python train.py --qk_norm=false --init="trunc" --lr_head=0.00683 --decay_fraction=0.824 --decay_shape="sqrt" --batch_tokens=[16384, 32768, 49152]
Each number is 500 + 50 x the weight over its row's rms, rounded and kept within 0 to 999. Layers, rows and columns count from 0. Numbers have three digits each. The size before them is the row's rms in percent of the matrix's.

# gate: layer 5 MLP gate, 448x128, rms 0.0845, rows 318-352, columns 0-127
# up: layer 5 MLP up, 448x128, rms 0.0821, rows 318-352, columns 0-127
# down: layer 5 MLP down (transposed), 448x128, rms 0.0778, rows 318-352, columns 0-127
gate318 098:499571553464418506523367488534549539481500525498459553439469459440479548490493498462500480456464586462480478507434435500502459500530494493475503518496503500418494542507436402442488472441485532514534555473457530630510548424506423544492591516455486508480542509474562539586569455580453568483477450584577485507451482444529518420450509510475547510529425508421526604473479342526570557459641
up318 099:534520386465564576480478532554462572463430485453440578516515483477487433494507460457495456511421524548533550529490480484509512440521587518460622396532493473544490390531518491502527459520516533469551495579471571523545489566429478405513533478605518441570514495507604510495465542564525523514540569482538455533529540471412551604499579437592505468469503614523551554564544494520491470375470
down318 100:556536572478403576406562474487505474512466534417519479507488456509407567544529508521421468437488592471559603509599553525481431441517488468550470519530697450557481496546511523466536437530538506513494461460583510460478484434486483488524526595492389447445512490552467512516533519519511467456531426603457546536532497460390497558521526489508546506493572547485547460563403492431495463489460
gate319 097:515540545503520549469516484582483519572507467521507494566450527467472505480462452489472491479531430668464545694543485499492487447490512549518461488540551472418449489594442503542475459527560503465521536536449531521433525479508534543460603427463583584511539458376503418481440480486442486507483479437507471461530506505392479516462523485541579536458464423500447491556559432500598398487440
up319 100:589500510455534502532464473538452495372516464493492483561568524578497467494508535448473534481467519598496466492602437544549522377452509424533558494480495517452442501474474492485519515484458434498424522598564492533598610518546381572484488435507423485566513478585527516498547548479509548438478505516518561441487493470543400386601565468617489571559527499469546545540527509558517505466543
down319 097:454519495465460486556545554396501519407524481498465480458361454445497479554477490511461580412536401470566472528492498555457510443490518495493544489428473483455512514473505375460503542599445539549539517439604530493506580615554539569607514475557566472559471547555528500462584450487478446511500567433498537501485500499468564411413440474533483451491486557531435499549455425571505538578462
gate320 096:480438517489493539487480508461427514465525550543465602508478459458564395536529417598507483458534547500564619543558566564491453522480518494503468518434478503424489493501521432499585516511455443454554464526548552491450497541482603539426465506514510431512524539519432571512595382471462457464566567464516515553604493461596452501603596421559482436498481595542527520538491416483503476499428
up320 095:544523577506473413546452451601476443419505407559478481522481453561497518491462456479592524530508468542488471418504441524511496533504515547416484500513501467491556428500399436476499452617617520556482478461554440580527467483473500612430537534488509480464480542563469535550586448562508515534450434506587533510407486540522589480535556421562513516520548504475462513410430518493480401385481
down320 097:386515493501452584435554519501444480604409531512511519471491554390505471496540561424504532449572633573559492539454508525502534461423469510528565474468533500441435442493399581472511506442518527582398565539533581544533540464523574505450489466521544397460438425510567588491435516584477498493547515605465509522503511520531594510479451476559479428524547498482443456464496525474499471497448
gate321 097:540444506473560564444544555550490430546429516520483443594462537442537462587545610517492502477447533488486559450566457475559319458558466490515508515486522571520464536544443486480492532528478501550527524560529597476467551486546485522519608524526431470612558553464422491463464609581432568543496519489560509529535451550468476509538490457520496506505478435577503608431532517469433418547533
up321 100:503466562559535488493481529409486469498421439434518550499467397586484516502600555465543443536528456506558548478484508401496495520565529594511514516527384554526470538458543489514518554581552520452526552471529563392413479538460504485522540446481586460429506565550510607490460426620543419479513443551511570478482470625474513575491440488507495414537507551521489510449423534563547463496498
down321 101:491617450462480524469599426464562496484593606509459414539490529464603490495550564472529577520458457568487512490519527535531477526498535551492482433452439484520520516553487526484483498478477517381414500497427541537508540431446497546440484518483492505461482422406609458487484538460406531512551499523534464527489572426496486449446618461496593544522445491472529472606518422453564461546378
gate322 091:561532480505507404494496445482425582457617495564539458438506451493484506547512481520504430466413457501547485540530496427506548445498545522443570435494495406540373482504526559587520532488510524556495537558491524537405496406544424494525511458595469421570517525513459480558519481589473498633501403600488528537530589519515493438575550518480473612557516503453500485523453464427520438488527
up322 098:433473407496413542480437492529554489448481651553502473488499522428532397434570479540468452503580498524495382533544414536442501516469596413483447573463452456474519453450443477504435545521504497568537450535500434510523580540542448429511470522604441538560528527543536494486505540599549547505494489497452526564523516434599596574528553466472501445502433507534486537536449523532600508517518
down322 102:590547511501510510481518583427406475523456540536479570435492591428550448541476472474435449558497437487479538507394518511463510447506549504468550600567652579464452553511494428516482356513529469494526579497531476498577508512538555529501517491428539624413495463494473451471423472483460505508513461465594550476551433547437452422459502484512543532484531565417434509511512441526457487530450
gate323 103:557523445602477478519573506532464501494532523472589454599502436562434520505541548445511482520506499417441430513497481468583467412470456520352518529491488512560556447431477554529602516527500506537466486471488535493506544495557532535482466532548463473460470545539520506521526529505510484561504575579484553503561426507440559560543547400614440547523370535612534477398496421496487558495407
up323 099:523500490507523457506622557459417640478468447471513541454490561492470492440583499435480473479437521543580527494558561396514456481562477493512535500474522526522521511461466532333512470455518550556478517490477464459549426473494613532494444507489540516503500427531518544548556527413530538526391520410492546433575544528440510546499474461487531469468460562546626433443477427593478428494450
down323 099:519507500506490455435377469523409400604468523478488556504470466526568464542500534620547534530576472464484487528483511488507524492405476464466464469556412509466502563575469474467506562633460472482507471433508583556425500511505421520556454535489513431466550487432530487515562471566396523433548461612453490496453486518553509517558460574556412500535426452421454532440563468525558555531560
gate324 109:542514564529533469472462495538424511487464573529494566500412415444476455480421439356429587535547503479462473609390539522510542426486494468484492467517511561515524504463516490477585484518464422491410468606424516495419495435530522420513439569464516536487440477556524426483495468593478420470423493592502488477530494490462550419501571453527509515528502439493544509518431358485456549514473
up324 109:414482593522582411525493466440481417428477560504589483561453554418450494450414528512522567470538480512538496430406545455418527489468484408575463518501499556533483439571557464402509422489493465477401518545469543551511561471504529524442532450543524483391516507391527532510407478550484453474503556486508483485534501470449383526594474411563567495562485479499530533494569505470486501422518
down324 101:469544451518512559551444557454481495443542479478493433564552504543502569572479480509569477438503542416449497555515463533507504437458498504523486452526267458476519503446506548492589412570547461502531432546548561470472494491408457566458514516507495524543557540471523535482467502627472579516532484491534474422483414459554520528500567548517494562478402547568463534502441392443568473453475
gate325 103:566451451449446495530566507490493460533497383581589546489479529503490513345516521491457454439548484526493502485495542543517563523493472469412518519511556468589476411426409431469474544496497513461560518507429580485570615498450488559452476609587502455536597438472542580489484485412482467428489566465511512532525466520539499528556485466403421522507539470616484462458528460459566538538531
up325 101:560478617448448608520524592468522537514536527540488516527528475480550447548497485584488542508450607481597508565534545454485581512576601499408546477487516471543470414505469432454555520492436503466486487516567500392538488565476551489399457451477538501454537467511560592433567609538488535494566590488583462494496530407571491448525563478549507459486446476554462466547457486503474408474497
down325 100:487530508557551538579499456538538519444450463340485534546508504509492555492506471500508558549536441447476499539421464523447482488508517462487437476540376404402503588496399456471520663543516512526453508409543408561542561431531446515521466526507514524499426445525508455510442445580496479556560532514470488450449443529568458514460467545570538443467574552438465441511502504405466482431461
gate326 098:602449477474438492465428533487507511589554536382568472496518449526525578390477465551573481456593567435502493570420462436540489509522455463634435526538509550382468626483476486447482559541541468513494535539511530557546542534515570535479569468576505554452534476524552529621485507506507496522563449444496473528592468515477447508441506475488482540455589488451576528492586477511504455530509
up326 096:494543493658500417535498525471441465490628554537448499476505429532504518507406479413389500520432579459523470482542517492458536427555555449471499583494550532453507506535523506429563559502462495510446499423472604475503570404489576484477502553506480522473469537470423481487580434392465470453527498495458506503433423419485532504466504461484629449545456461509481507475483494579559480485384
down326 097:495444531448485511497477418454548555487522451514578480519556392441479556464513382574471551493464494514467410622470472478531536568599461485521570471425482515521472492509493417460572445453526507530499432491436436512539506552453437537515475469642492496470535512526466469474423542466460549486520552456567575520481634545541469527530525554511546528533517514380558530445556447634496532478468
gate327 097:580497555490494426563494480550534478474512532498494480536500501533430615528423447539534519472504362474485491631485523535478494363583512473404413445583501479460560490449519540566509584590528438532496486525445503420484463445485473438451468485425506432526484510485483474597478451506470551425442517477469503497444498513449424485522535476542495453507474410648584524519472486501499584563507
up327 096:530505519456491509452492527472535502495328525526494499447478569566519533411547527445516460465514447482518456500484486447573473516493602538439556529457456424549527483468504503483481496404558604490464519490351543485512507512559440589560501596566481595477470477523513519407519412473412550487517466443540486458508445505515544499525492518497492515470468630532536596626540575486560506430534
down327 095:495493420557546511547474478537494460431623569510509457544459517425508549539515397600522536517455518399449568595561484465476531453560526406508507461502494521483473441442606498498492536571511364496486504457492463481547402525548660459613517488454515437442485495470513483543511435569466440540490564533450441448524531495546450499566576450513462506499510472454414466515464503512493464522434
gate328 103:535523417522440528531484462597429534555469484536530523522474487411492561541564382601484332600597501432552488529506440487471478507511394445472552559429573494502465471497507498542529543467595509483497455535549578527508474481528520465477471496508443454506470502516619493500540472532538503486526481464456390459512482488458513472455648508419544559456502568526541534485488550529498420494584
up328 101:479551506536385603525545532479438533485561502474447447472537485454500550583523445427569464500429459544507420576524487589478587573499483450493568530578537555464455513521537386581533519447580502501480507411519487498472570399537522582418477507557440578502507545538409483428494515451449479469509413469556467479476570449505461573573422486500494555506514465473458432501475569526547571473440
down328 104:573513424501430533463461438543398490489515522537475473593491421502545526509514383467517510490497540502468518558543499382531518541541450483544468567477541500474473527486555524516568430503516506442596457497558461489556424491528428531480512471476451445446483604586527512516441503543451580552536532474530443460551507502529500524513497440422528572472547524437538605424633434502549344566460
gate329 100:531548464380471472537502546507572616505501452479564505441458467428538579479606443533535499444491502472531538546531507584410505416522578440412577487453468496471573433550502460523450485498540429450530538429524520472531579499473448563430529535447443539554547489573528462504566452561556484477387430520459539470431464492557574625473550475485472490460500422512473407449480482563514515504497
up329 093:569562464555512548526487493488524462478537490528509496462511475555436571561484425443635541603538428508455546523513513567541505504544502495411453432530537624550460429434446495402505523494491532555429544490437459504519458459583500469521449557450481539585565507446589461440481457449597440459527373507521533453524467502534448508470557524447631503522479401489571493483526445457466466489469
down329 094:511439509540471551460480454487522572566485521476404576556531503543481372504472577495467522532482491493568442517543483492572470576460437479549511521416540541532507565498649573519550639505493564430430440532497509500494433567539583527549592564490414576525481550505520512459456518495461455503553613462383532505475555542505433493468475376461520558507513512559545517518494481515524525462460
gate330 097:524520534439388484490493418483472456507440564455495554383493510557526486574481482405542487453556547574501464519397618477471529482444442457518501433448512524422552370433592445521499549528502503501432499491488531434536475475443565542438552441388490497482521397514518444534536498528436485559436510562583444460480537518543514494582508461431580436482495476507574472489412504446497530474544
up330 098:490519503453504527550518453590554556439532455396383508395533458618477523437488509527471481475486440574456513478488461503467571558424541512483523575452543462507539591445525496558566510519593462566555448489571468525488586569475445514533442508511485538557582582521546493467542466496443455498520436503567402632514549534482484541454492506547462477429542438498602576472587482471478504535458
down330 099:487539495468461623575430542571538432556480644420531523485520547471412464472528562494470550552536474559621584464515541470545531519583538527563484484533480445473564526532442557508452509506472516512536465422507448458516426455439434537528467493416503537478449424460457556507543475442573458485526547448537482487591478614431530490512544494518457475539424544591432422464467550490472521460420
gate331 104:515483439476458485530455610467487495538401405564521625487498497530559480546500496490404542535458451543476552590482466475552437503512431520473461488540514439555495553499545487538437497523497460566460478466618520529412590610525446483551515579501533514514528491448638525449502535415484568527558471541522503481486502559483434478617516487534561470413413587581506466518527470532555478432512
up331 099:448478523433597570437578513546492509535540512480408531573474374459499559519508481529503480495551528538501461492468431556453458521450452486475543610489483450532545426474549598468484437462455521509452495565507521577526559506540535465445463444345503462429471479448512508476590485536455597582540455417504419560527470616472481577520526516535474561498452562465516453517405489498550430546499
down331 102:512434509496528468462530516378502457551517467598481544445557464518484505483413560480483553533470470424505489510493485469540513569504496485478407515593547548464518410507467507503559382512448547482592536553513513491572530468549504616532502456598448606474406521527534424559450445445436552454498529520437469526486493489479505550398520559459474643481585562478461468519590480569464525446474
gate332 091:587593569438440448661535536529432532483581490321548483524568411528410499505464605573531484512500543484549563612565510406473477527511512448474528508491501576489511557416531510537599562523541500523541545494563484514495499527493461416544517510432454491515535520482483531466538523483516520499502495455486480453590549503571440503509593473412448543457505552530502498448434500488539481527479
up332 099:527575523514395473579460534532578520499490637493587468498564500508583392396478474492454542549548552392601454472467456500482411480461630474514544534492544521505545539477474459520480455491442474535515585493545547447452461572429491525490482488546501463491495478587463519507550625562537543533563478509455528533536450498529492505508473478516479445518541563624419491432525465540424532571497
down332 101:506479512399491438439544571520486492570445451521577466494426504503426512490575560538585472488479384543481431595545458516505546494509541452476481465478525538520458441474509598529503472518474415449526425520466619435595568496549488497550512449556521519534447532449526401481455435487494495451541530590544467492463539483427502452453557453483485506447467464456491586512432528308523509517558
gate333 106:493494553563470449516541505512402469486493534530463544495521427496574440466461488458459526497562516460514581588474509571468478450546463573466442402430582544527484462534524481560422438515394472446523499484475493485475507530517507481561547558433485524540500493495504497571577495431526407621419601530538556492477586387470525474567463345410496490497492502512507437418511510497590565548479
up333 100:443506561514401551434513530507521480489541479571509509515453405475434552460483521494590500431485587430539441584423516466534550508415522481429576458530516462518423561486485547478441466558569518495470410547474512435436457496623493575495464443421482528451398560531535524506560472434525543525567487488503603525531464517477483534560484431558538494550581483567451431523419542472589425452481
down333 104:548503562462495611466430427558564459587501542497419485484545483470476361526485468536497470417462388469523518397575453504511431610463531567494468491525571476475464612537560476488413470566420438441498462461449480523457485464540584510441559440500492441536482506577445470546457497464517534459518571502551511461526536529458466533529546462477443504505448586467503426442475507435497567404472
gate334 104:500486595534492464497447525624486541492543508567531622418541396503493513614543489472483402518494482458550567508499466489484549526502460454535523488535558431572496488526563528476542510501503486537515421521432559524528463521503498482521414441491523494579502582541430598379522475565451498551533497501564478452512558538480453483541547513591451516512542432378487421455423471575448525620526
up334 106:623459492415420464436522469535571487486458496476525550441474506558447396511500585443473481411526535491426572609460497510450468529506512443525413507495480596481476556557522559531515477447482528509513511449465460486450482573481478535601462423481583448470529436500565526501417478525484405478611450487496587493444496436509463449366541438553504532528509465473586496458518429595480486504475
down334 103:573488454486486496485483500540531495513523556522526526466515632521553486508551499417527461502488548511475413557502442594424577526493487516525620472524468561502492469522408467438462640481541527560467469444436481427453492565522501532543435431479427382634652452471430521535447498516566439524542511491494474574549575495526532475500464517500485510563564508440453481428428453505507524519547
gate335 101:445495447487437484526523398469598428452442550494518541502530503471519468534468504515495449462470493532515411506472464587380475477534544548506558507563520528473533517466429445575571502364520472476361463414513511436526486511471506447533594538456476495503533579523559526559574526430484572574539480472443525518442551460351525461523560559509512453519516523495487585580572514511575465493577
up335 095:480465535526553452499479391427458442558507478469563461545488558456455512474523483441540491533435570495507437498446487519476500485555520568513502596469475390472573470332466531608489413461522550479488527497513574432531511543490462477539533536466502434518395457542446431474501512614508470547466542458521430561485503489380470569620557472462463467496453491503548471556575600543511533492542
down335 097:541477473572476457461501578545464551430539452495582471462523475540471476432499496515508534532505462424467590500514532417543545485469489408491466498481508568555460477608572440508429491492480523489516507530487469532496530499583534495396338430497569424466497497552454494501467489462519509497449538484569497423606480549662580536433451478453449505437560428481496496456499559482440442486374
gate336 106:484472518478499512522483512519493448457467392512394539543478436407563498514499464555501498458560499454505464435445427500476412420499591516508466579524510519534549466493521528535468402413430445493493478522455574503542483502531470536577562577507526620549525468495459463539507457394458564456539474550480553581526551504539570580525552485565532432343414500490459546545451472580529511563578
up336 105:453522498472538484565418531435559488488434543479499556346518403539494479467511496522459499488451478548424479484504499447537531562473459462434587586477505545500527489465603550569535510509504493458496442521475460431483492549616469605489505449455486618453422521539512559525558356545544515488522501459585477621540483445479486514482508414507441507561574477538405480485413457522453472479485
down336 102:623462530507504494562592524473539447527437482509423507531460527555502532590570524463441492459534570480545543506426423470405545403591496523419538542506496564467457524548498565516505501488409417580500519422497496488522543563528426543539546484546538538462574509476493560459534491488537578464558524443387592457522524510474468510475501545494429512456502525548382441482473460503606499616564
gate337 099:504503479483472477544462528417514462454387440537492441432452509490425446522531381501534576497488570512523526522444543434471442435459565467547616469509498516553534451433491420471498509514602501510537498434523579446545475513574521571541477460523522484567521491467398468483424474483553489542496490478531555451581399542469548594441537485649508439411575489534428530515531562493537477423495
up337 096:538570465475441570537458512531478534451652438470564485505428588517469598489468547575491531499475542479463513524489556534442476496522431610471431475511491502541543383544543544494451545505510505514557540521556539498530487442454544469468516572503512514553475568543509610485519538436446446495485499469523553519572555437465621443427443588480447478556529462442383500472509602479529552438421
down337 096:543471524526479426478533518572506571509518462442549498521431609451558523434501570399474568455514557525513601502422413445511487513552465524503536623486484445508478499473469462566437341445538500457590439501622507487492498486514480442530530525620515507474526533500460567426496494464542528552546432567536489500474459586483516523472566440496493533451395483409493458526414531525492512504569
gate338 098:510448426504595416526565497454369487528551491558539541519564555509506530442427468545537476518452452435565503615466482537577438559429570481496460402437518510428532481560513445546472462502477510492502576496525501470581548570494459577520540528463535460466529515550503401484458507545442459554442475557479441516480503445498569562501508479436448447479373559509563521474542449385608504537507
up338 094:466448518586445540434510495530504433544465455498533562586389485495355450471467473456506553613522522512489458475439515473491483457564482565391443470486502546464561475450442537573526475554483550501545585424511482600551456487488479495479474439467567451513467397591423451549549576465502499434524548481491453556559587417490487509516517482566488553530534531442463435469583430545522549552541
down338 098:613491511430521426424514546499499570494552624610452476534394529450537511520539585585548477628501510483470524449510571536461548495447507489448519489533452472430505449437465491542419518483500525450534455501461668510528587417499503471479527609549443580396506526522504454490514504471436466503491565445484551472491501534458530516510456521541477502435477569533526545462469398457552478478531
gate339 104:536448481347470427513441483492489464506458440571419547488518445472417535438588494422462560448468450529577514524542581420436458555522449551463490451507511540459499515552520513532564485459545449474501446474464511509473511637494479543478572581496457444605434521496449505602477488556435517446489507509572488538471566553498474543501545402418556430426567523545472479518447575502426558492485
up339 102:633476414517460562579451361540518516525487508478442512515510436411543484419429498475509542523494547466550478438410427494501561457502543511412494545479494484494510533465496508444557423507502454478468519450571482459515388435477478539502560552474555452549502444512564548504433490499550566529451460418541575554563412428557467487489513559390553555441512560478515471500610435441528570503500
down339 106:545506482492503588578559435566468467466478505466525575460592522457543456446409488527470475520475481461522466490441510398536492416525509491500442452575626542536561498431602535537603370442396593506521468541525445564501507535527460503499502506551538563504398499470536481499522470464448418607535491462513542526470552578448449513404491491518563477447438564469429538479547543531540521511467
gate340 098:492440529466502416542463540557569417469425594502548582497493445524568533505546524611566490496557572495491585507502524523496531531518495456473653514467476498449543496468536461518499511429475530589539641489430489523551540505453523489455479581447472431518463427418600530483480451457496533555489623476541511459511554520536549562533568443463564505542452556594529470535501436527573466509439
up340 092:547547411571464516469543387463531600565513454524485543462557439469468402523450512485512503540518486506414563509509448551475483441460462498512503468492517514441449622469457578584439415503575506489507532467503488508593496492515462542501498431547471608491496426451567503516440537410580556549452557529572520539520524456550429472538514515524536497472606501402513632535470524587430525447486
down340 091:487525510564532463536503535490448409485446571520547550545495456513493538550582563599540493440486577535595486479479426485513523550449460566578622459492638493552442459508536497511527294482463554443553512430453505508455522531515552498494490447442500531543479495486478487463465380511497488514513541517577474435507526463422543432475547457465540549498510515538499516535549548590558408524435
gate341 103:451561523462498416491411472455436546527423452482467612539439483522614451384430579476531502555559510589455525555458490483538450563424537550422512431508468571570497406499554537581500492551498540446490422474602579497430521557524454518600548513516560561518512405508515485552457458513507539532515479469454465501548481534490461586563505470489438545506513538574530552511580491555484537505444
up341 105:494458502479559483465518521540527535544488476495473497388466535535433477523519595497470444531537531493500495480531434535421540450586429527419493503538485445575579432406431553559403472567594484564568494443489545512524527523458478478418503515495572546538493549410592514537492457509486502520526420532537512380615458518496478534541400478485454576497534552491383518442490618535451525429481
down341 105:458460527507523557481419505490487494562425449474480406531506595513493479546498506531421465535495462497529469557541487466540473410473412472516509556457362466550462538485340490420400513439519453522446595479495519495503475504514563487509475488512631422529429488490479478549428544472534538557529544466584543575421531448470615501528546474549435492455429453478510498519485545526464448577597
gate342 101:593468548499483490480449490442410474591518532506449454499351472556496428485526535467508607492445447433518547429476534536514491482480512531579591458552575532482502508550558473462483434541499518457465548533449557473540510562530601573499475571427541486521402505424576500530484440463422513497475580589489475508388447575443528482491519588514531421528474468470477511513520492635567463513522
up342 102:477492540450483503455486548495413495554544560491396502553535542494573482435546428451577501510570442423461538570522534505560357487474499463492518464399531475517487518472506578498467462521456592528549501486437533494465569545516477449569414540597437592467633541564586472442570462543463477465464503410449574568471511488438457544564527450515503492431401454456488519500525440511534484464490
down342 104:428520516475553425568454375483519496478575513489518454488474473340528431538495487556452545402448545389459473500479454412568522591488624570427504445531426561501512468554545489484512418449496493491532543543569446501471469555488611410499428477530494426499520408537442508473463440481538411489526449473508445486512517444489487479488489532490514439549584542482514499491440494469574500443451
gate343 107:535512466533527491482574542555506534604484502488515595446515402471469406500413484529531549483429482413435455512495407574491457450366529456531486494464488446495563503475469467502643514457516454547443472489466509452502435475525549504588532545542520546483561483443476421590563526498514523468495523586537471530468416493445475497541460453560454415536520481548553523360490505573512613501554
up343 103:472528480480544472531510512553472511547450470446464503439485480550440501529419551491535392466446473502545449541496520572513470483524495565506463477493529555407438597464506591530508457524415517471435553577459380548475468498444429604430573459472486568461534509671507482547523478405446458504466463485506582491534402549564500392442491458391531530481523491554484553571476514494564535522510
down343 102:418560497484499461490531572523587443497469504518520428539510470448598538488526449456512534609469483512545550427425460557494636550472493579437470620503606484528443558474456473563488491562474392530547506430553642483531573521543484452520478471577515487480500551457506463449448438536546385502491511478459527493424529479460531550495385545555565522507527507478507557473489492517484445447565
gate344 103:499467538508473507489487481413472514448501551495593511476549448450472517477439535440496504541510509455462442543470564431449511515504439513450546573538520535523496465577554502497444501460604492572445501599572550575519541439473562525502519587429411489476506517412530458424481454383483505566462481457505443494484486370489540482451481552567474491523511395415424547511454548624359493455546
up344 100:401530460535505556517554545460526575467475571412466504527491496455489537457511515581532499479517515453493478513545502504627492541522508500454499497559501473517440528566540544468428505530556399592472507497435497550537471530519567399589458480541462451539481427575379458448395509610570564524507490498451419484450476473579432472493466611502562470567493416479418468532502472547503557538602
down344 101:467506459484514577534568529460463526455555620539459507471454530496475459499553490546521499525499527486421527605595467482658552497434455486468478467568556480575530408579472508562508686507492525438439522514429515429441510458494594449511529459385583527491454528570472534505463478470592502527471476492456495493504457488449528516519442597486484549501572452566495468583544540515503508514527
gate345 098:502413412510562443506503537494520432544599609417450521582505492509649537412482540503479560472541495453452520452382475428493535538468423418494586518389474528552491542496506562455469452570483408446424471495463559485536524512499440544549534556423541525430485443433467494458455512473523474517497522448464548432436421460467557509494467443507581514461508499495474530473408505577461504520451
up345 097:524430579467530478498511525477495511535527404493461484491434503561492451524604482436560421448451493510494435492610477538512499550580506530509451502526540575500581507614515550487550480412498531563498435548542474365476505452595602428515500444514488451437529488494492589539474464485417525452442474562425506471555490438391482515513420536502494478562449447560518464624490457536453503583467
down345 099:472539484473477557488571504492441524467490576530437522486438525423415544479466523538541419496497560482574411531463558445474486500505553538494460505539490502487641557471500520633512393544469530431460523540595466504467408522475525490563470559505468633529459524493523513492483503342503490529559471554585554604482503524496530601512429551485465482518504544437489459440478539531388493443479
gate346 112:535429536501508562481509528545498572478548485490503609437367487526501569521432498552566511463510586435489494546485454492520526510520440467520527427522659512476604469493495419482487433435589410456537448639550480517492466549500466549616508546526504448466451565421488481540495528424457537493514507467490527390436474507517552557576531487500491458552451406485569479540508521584472479472508
up346 102:535507569647544506479392432413506473542491427536533521495423532584480518502535381522475520521399487500474442458502455602517469514604434426463479529496527563406534422537492540519524515511497489545514458516579437585543532458490462529476518410442542471426482533547530471576448496495619463535528448467396519493481522547478530532559469515525538465461508561454471492559501373562494463450518
down346 102:519533526573506592561503490546547467533488501514409444527519543507514570471523442463487408546490568478538510468563438505498424475492486527571517512534423518578451450521451533550471514540515556536482465517579504447523543535489499624510546526557439436535507538399463592473499451622492473489429493436553598424517461445479539539484564362503453532530397447457531462554392487428515531590483
gate347 104:531516545444474491419497457556573574415547501508507503519465520567588465556500567503509540521470500500514438518555508512487477614456512565515489502529532479539439507537538478421503481497640445426526418575519523610517515505510586523578568480534587552454518499446514578541466451603466481486525437555552445394500612406501495495492601445530503565494457479488575588523472494459529499472400
up347 102:514508486530454430561431569553424415486454531499524445531504438449529425588491548459563539437538525498412578496456493554600502473457421476412513530424528485523410567543471483423442487506495544500540534473591568539552531451546501498534526559417560478501443508494496516603377542564514545446415405558511541551491549530432494539348459517464538494487513447501556531500544491533460492517464
down347 105:471480544548422512410537484434427445539503494417447568546533524480644477497511614525485501454401508502479518523505495541456401575533498453550568429488584521535492559497450574488460374477534487399534442521483508487448349468555534479515545454432470534494392497534495507536580507471544526556513490482507516488484435556424470425497416453493527524505529555520491499454446540446522429429465
gate348 111:448432480437566446442491548543567567414454537416427567529477519529556541522533643542504529494509509515513472546495492482528462436537511556443527542477523526423527501506449515514488443508462550544474529432557559585531507525541547466516438515419433518455497364453535597472500532568485567582496581531497446403480423559436516455434503388481570586481567516525427489539492473483481511404499
up348 104:531418513468579592478461520531596481531414441540483477500476479502523473520602479492556544495484520470509549551486501477525485434521458479567486558489511504459475433415436505563479467424426444431413518533407542502528485526530464429574539429463449475604408452474629522541383519480517574500525487452558554587595578505482522579535507487495549576493447531458528481498572611463467493552486
down348 105:516550489480533401542542487442476476434528507643428512403478504434470564517440533598512509421577560534506525455481486554473480475467501534562490401487631533577456523532539504559406634591549505462565547407515579553522521474580474501473538505499608546536505517431498428531515442549493506484466446476482475613512479513408431510456482523545507492476460523488423542490551475498495488488475
gate349 095:534526526565470525521437400484541513452544431455555610500396569600573455486458543514468497485559408524467473565471479561520457486441441526537478497479577515476517439542413504537512568458522529446540470509553490476545487454500392578454516539506559491384470576399482543466452486494510472642424464430478431453495455478552500602498545544409505528503532435414515502468487563538539496511527
up349 096:467452414501529443565557568516502477448471460605444542522438497487515483544515425452488486420468500508497487485546554590454483522473559497474522480544534486485409524575429463542578524514543541482525434541493494439615537449440395496547436524549539411533426520624611511509548496499381364449432487480490456529513465511525525495533583498490565515482524568479480534588466561432503582469503
down349 096:363515524546503524518529505395492517475533528550496513431525566505620492432535504420554501543587550430431533470540472483511486526521544508456463462504526525531435524537487470578527450506406534514540439552476430409526530527532529523427460500526482465508464542638467516481525522493481419502364442584540532555593489483439529566505449487476536510514543548404488422468599468530454475613564
gate350 093:484393512540500520444423508473554458460426494373606453496545518518490543446396491586539600476558427527469538506489492479588520504483526471504517546537528519415539492375543522560614504477518484621506420543476505507572512523582469445460557520522467412523450504522479489503538482483493421478534521412495496448495568521397504464524487470595514493569443476503478404559534528532484521556406
up350 093:560469594487503448567537497549586466442521469458533562506479438465557578554527442595578525447521478479554454523543473479502471454553572545597408513582507503449561505569489527573532491492434480497531523489534494509549490439434524480475545420517569499467569426470485533467689509408506527510503551463498483529403495486479542502496471558458496535327562486531514531487488513456499509563405
down350 092:521525461473480389501530551482470572613394461427465424508541526523460562457515529418515501479529560471528470461519591484455549451585547476495519538480415581473428603465504527612434481472437480543463451535447444411404478638584518437476528516502475626502520548598506554511475461519457503446556483502440514535551501497538513499610533536514555498509512531471487524450515493531503499493588
gate351 106:467406554576524501558512508483531493565540495476507510497469524532459438419565532534490419541525550448497468523505383500427556398481457539495494532423441515459459451525440457392492444627431518526439499477517427513527493501447480554479499429484500458578499434429598611549540525577481529421554447533483442582482532523490570554479537522480509394518548488449386488458483536442544575539534
up351 095:534565520497441470464448527473453450500377487402493609536579531338524500487431448552520536479546604513492426486545576532570552481507516502490528535447481543512565572512518465478488537507458473508494516515510563456564553520659528462469594482564507515573455609605433498477496510493468491430463526557511414494483529464555537479526507509569512475501500436559457585544488444550440539445497
down351 095:454470533504561524541521504467556530488573487591484449535515486600530452485484570434502487509510485536517557477461474521416487419516487522549446464472271516488457485545434545477524394523522521490520540482494411495354494469415499578450513489448507495505536451425561544463557540473469532444523397456456488504511435533460591591475482551535524482487476431486501472494457466382434545529540
gate352 095:518451515499538570463403508577544486534495451463512587484511462490458510485559388396567559461459551459410491485483451477523485494490487464440478484507440515404509567452575426561502597452560496628567444570538460505438564462534482517552489423452481534435459451534486405499528467511448508522526488582522571526471563484438540486442561570502531528456519530462517510510626481444503566501366
up352 098:453562535555504445479615356536519565512496447511552465491539543561432511467517559417341403516489420468516474458524511616565538491462441471527575525478505510489523549500583487453514461488465501519508528490520526547484411433443503480556489495497507539515523575471450432558465451449457565483469609595556485408508441451504518549511408516557447470496473554490527530583506544423567489554494
down352 093:602545574437540541508398470556534476506454484395587546498535528428441487467513446485583545479415532513468486491488589468476500361499496539527465392484639452502523514552468537505496544503510555548490533596562463448541603503446456464439472475538479424534447529519534476483514509500445402556487515494628458515550493525477482532552535540474520493507502592407519525450502465446486477393467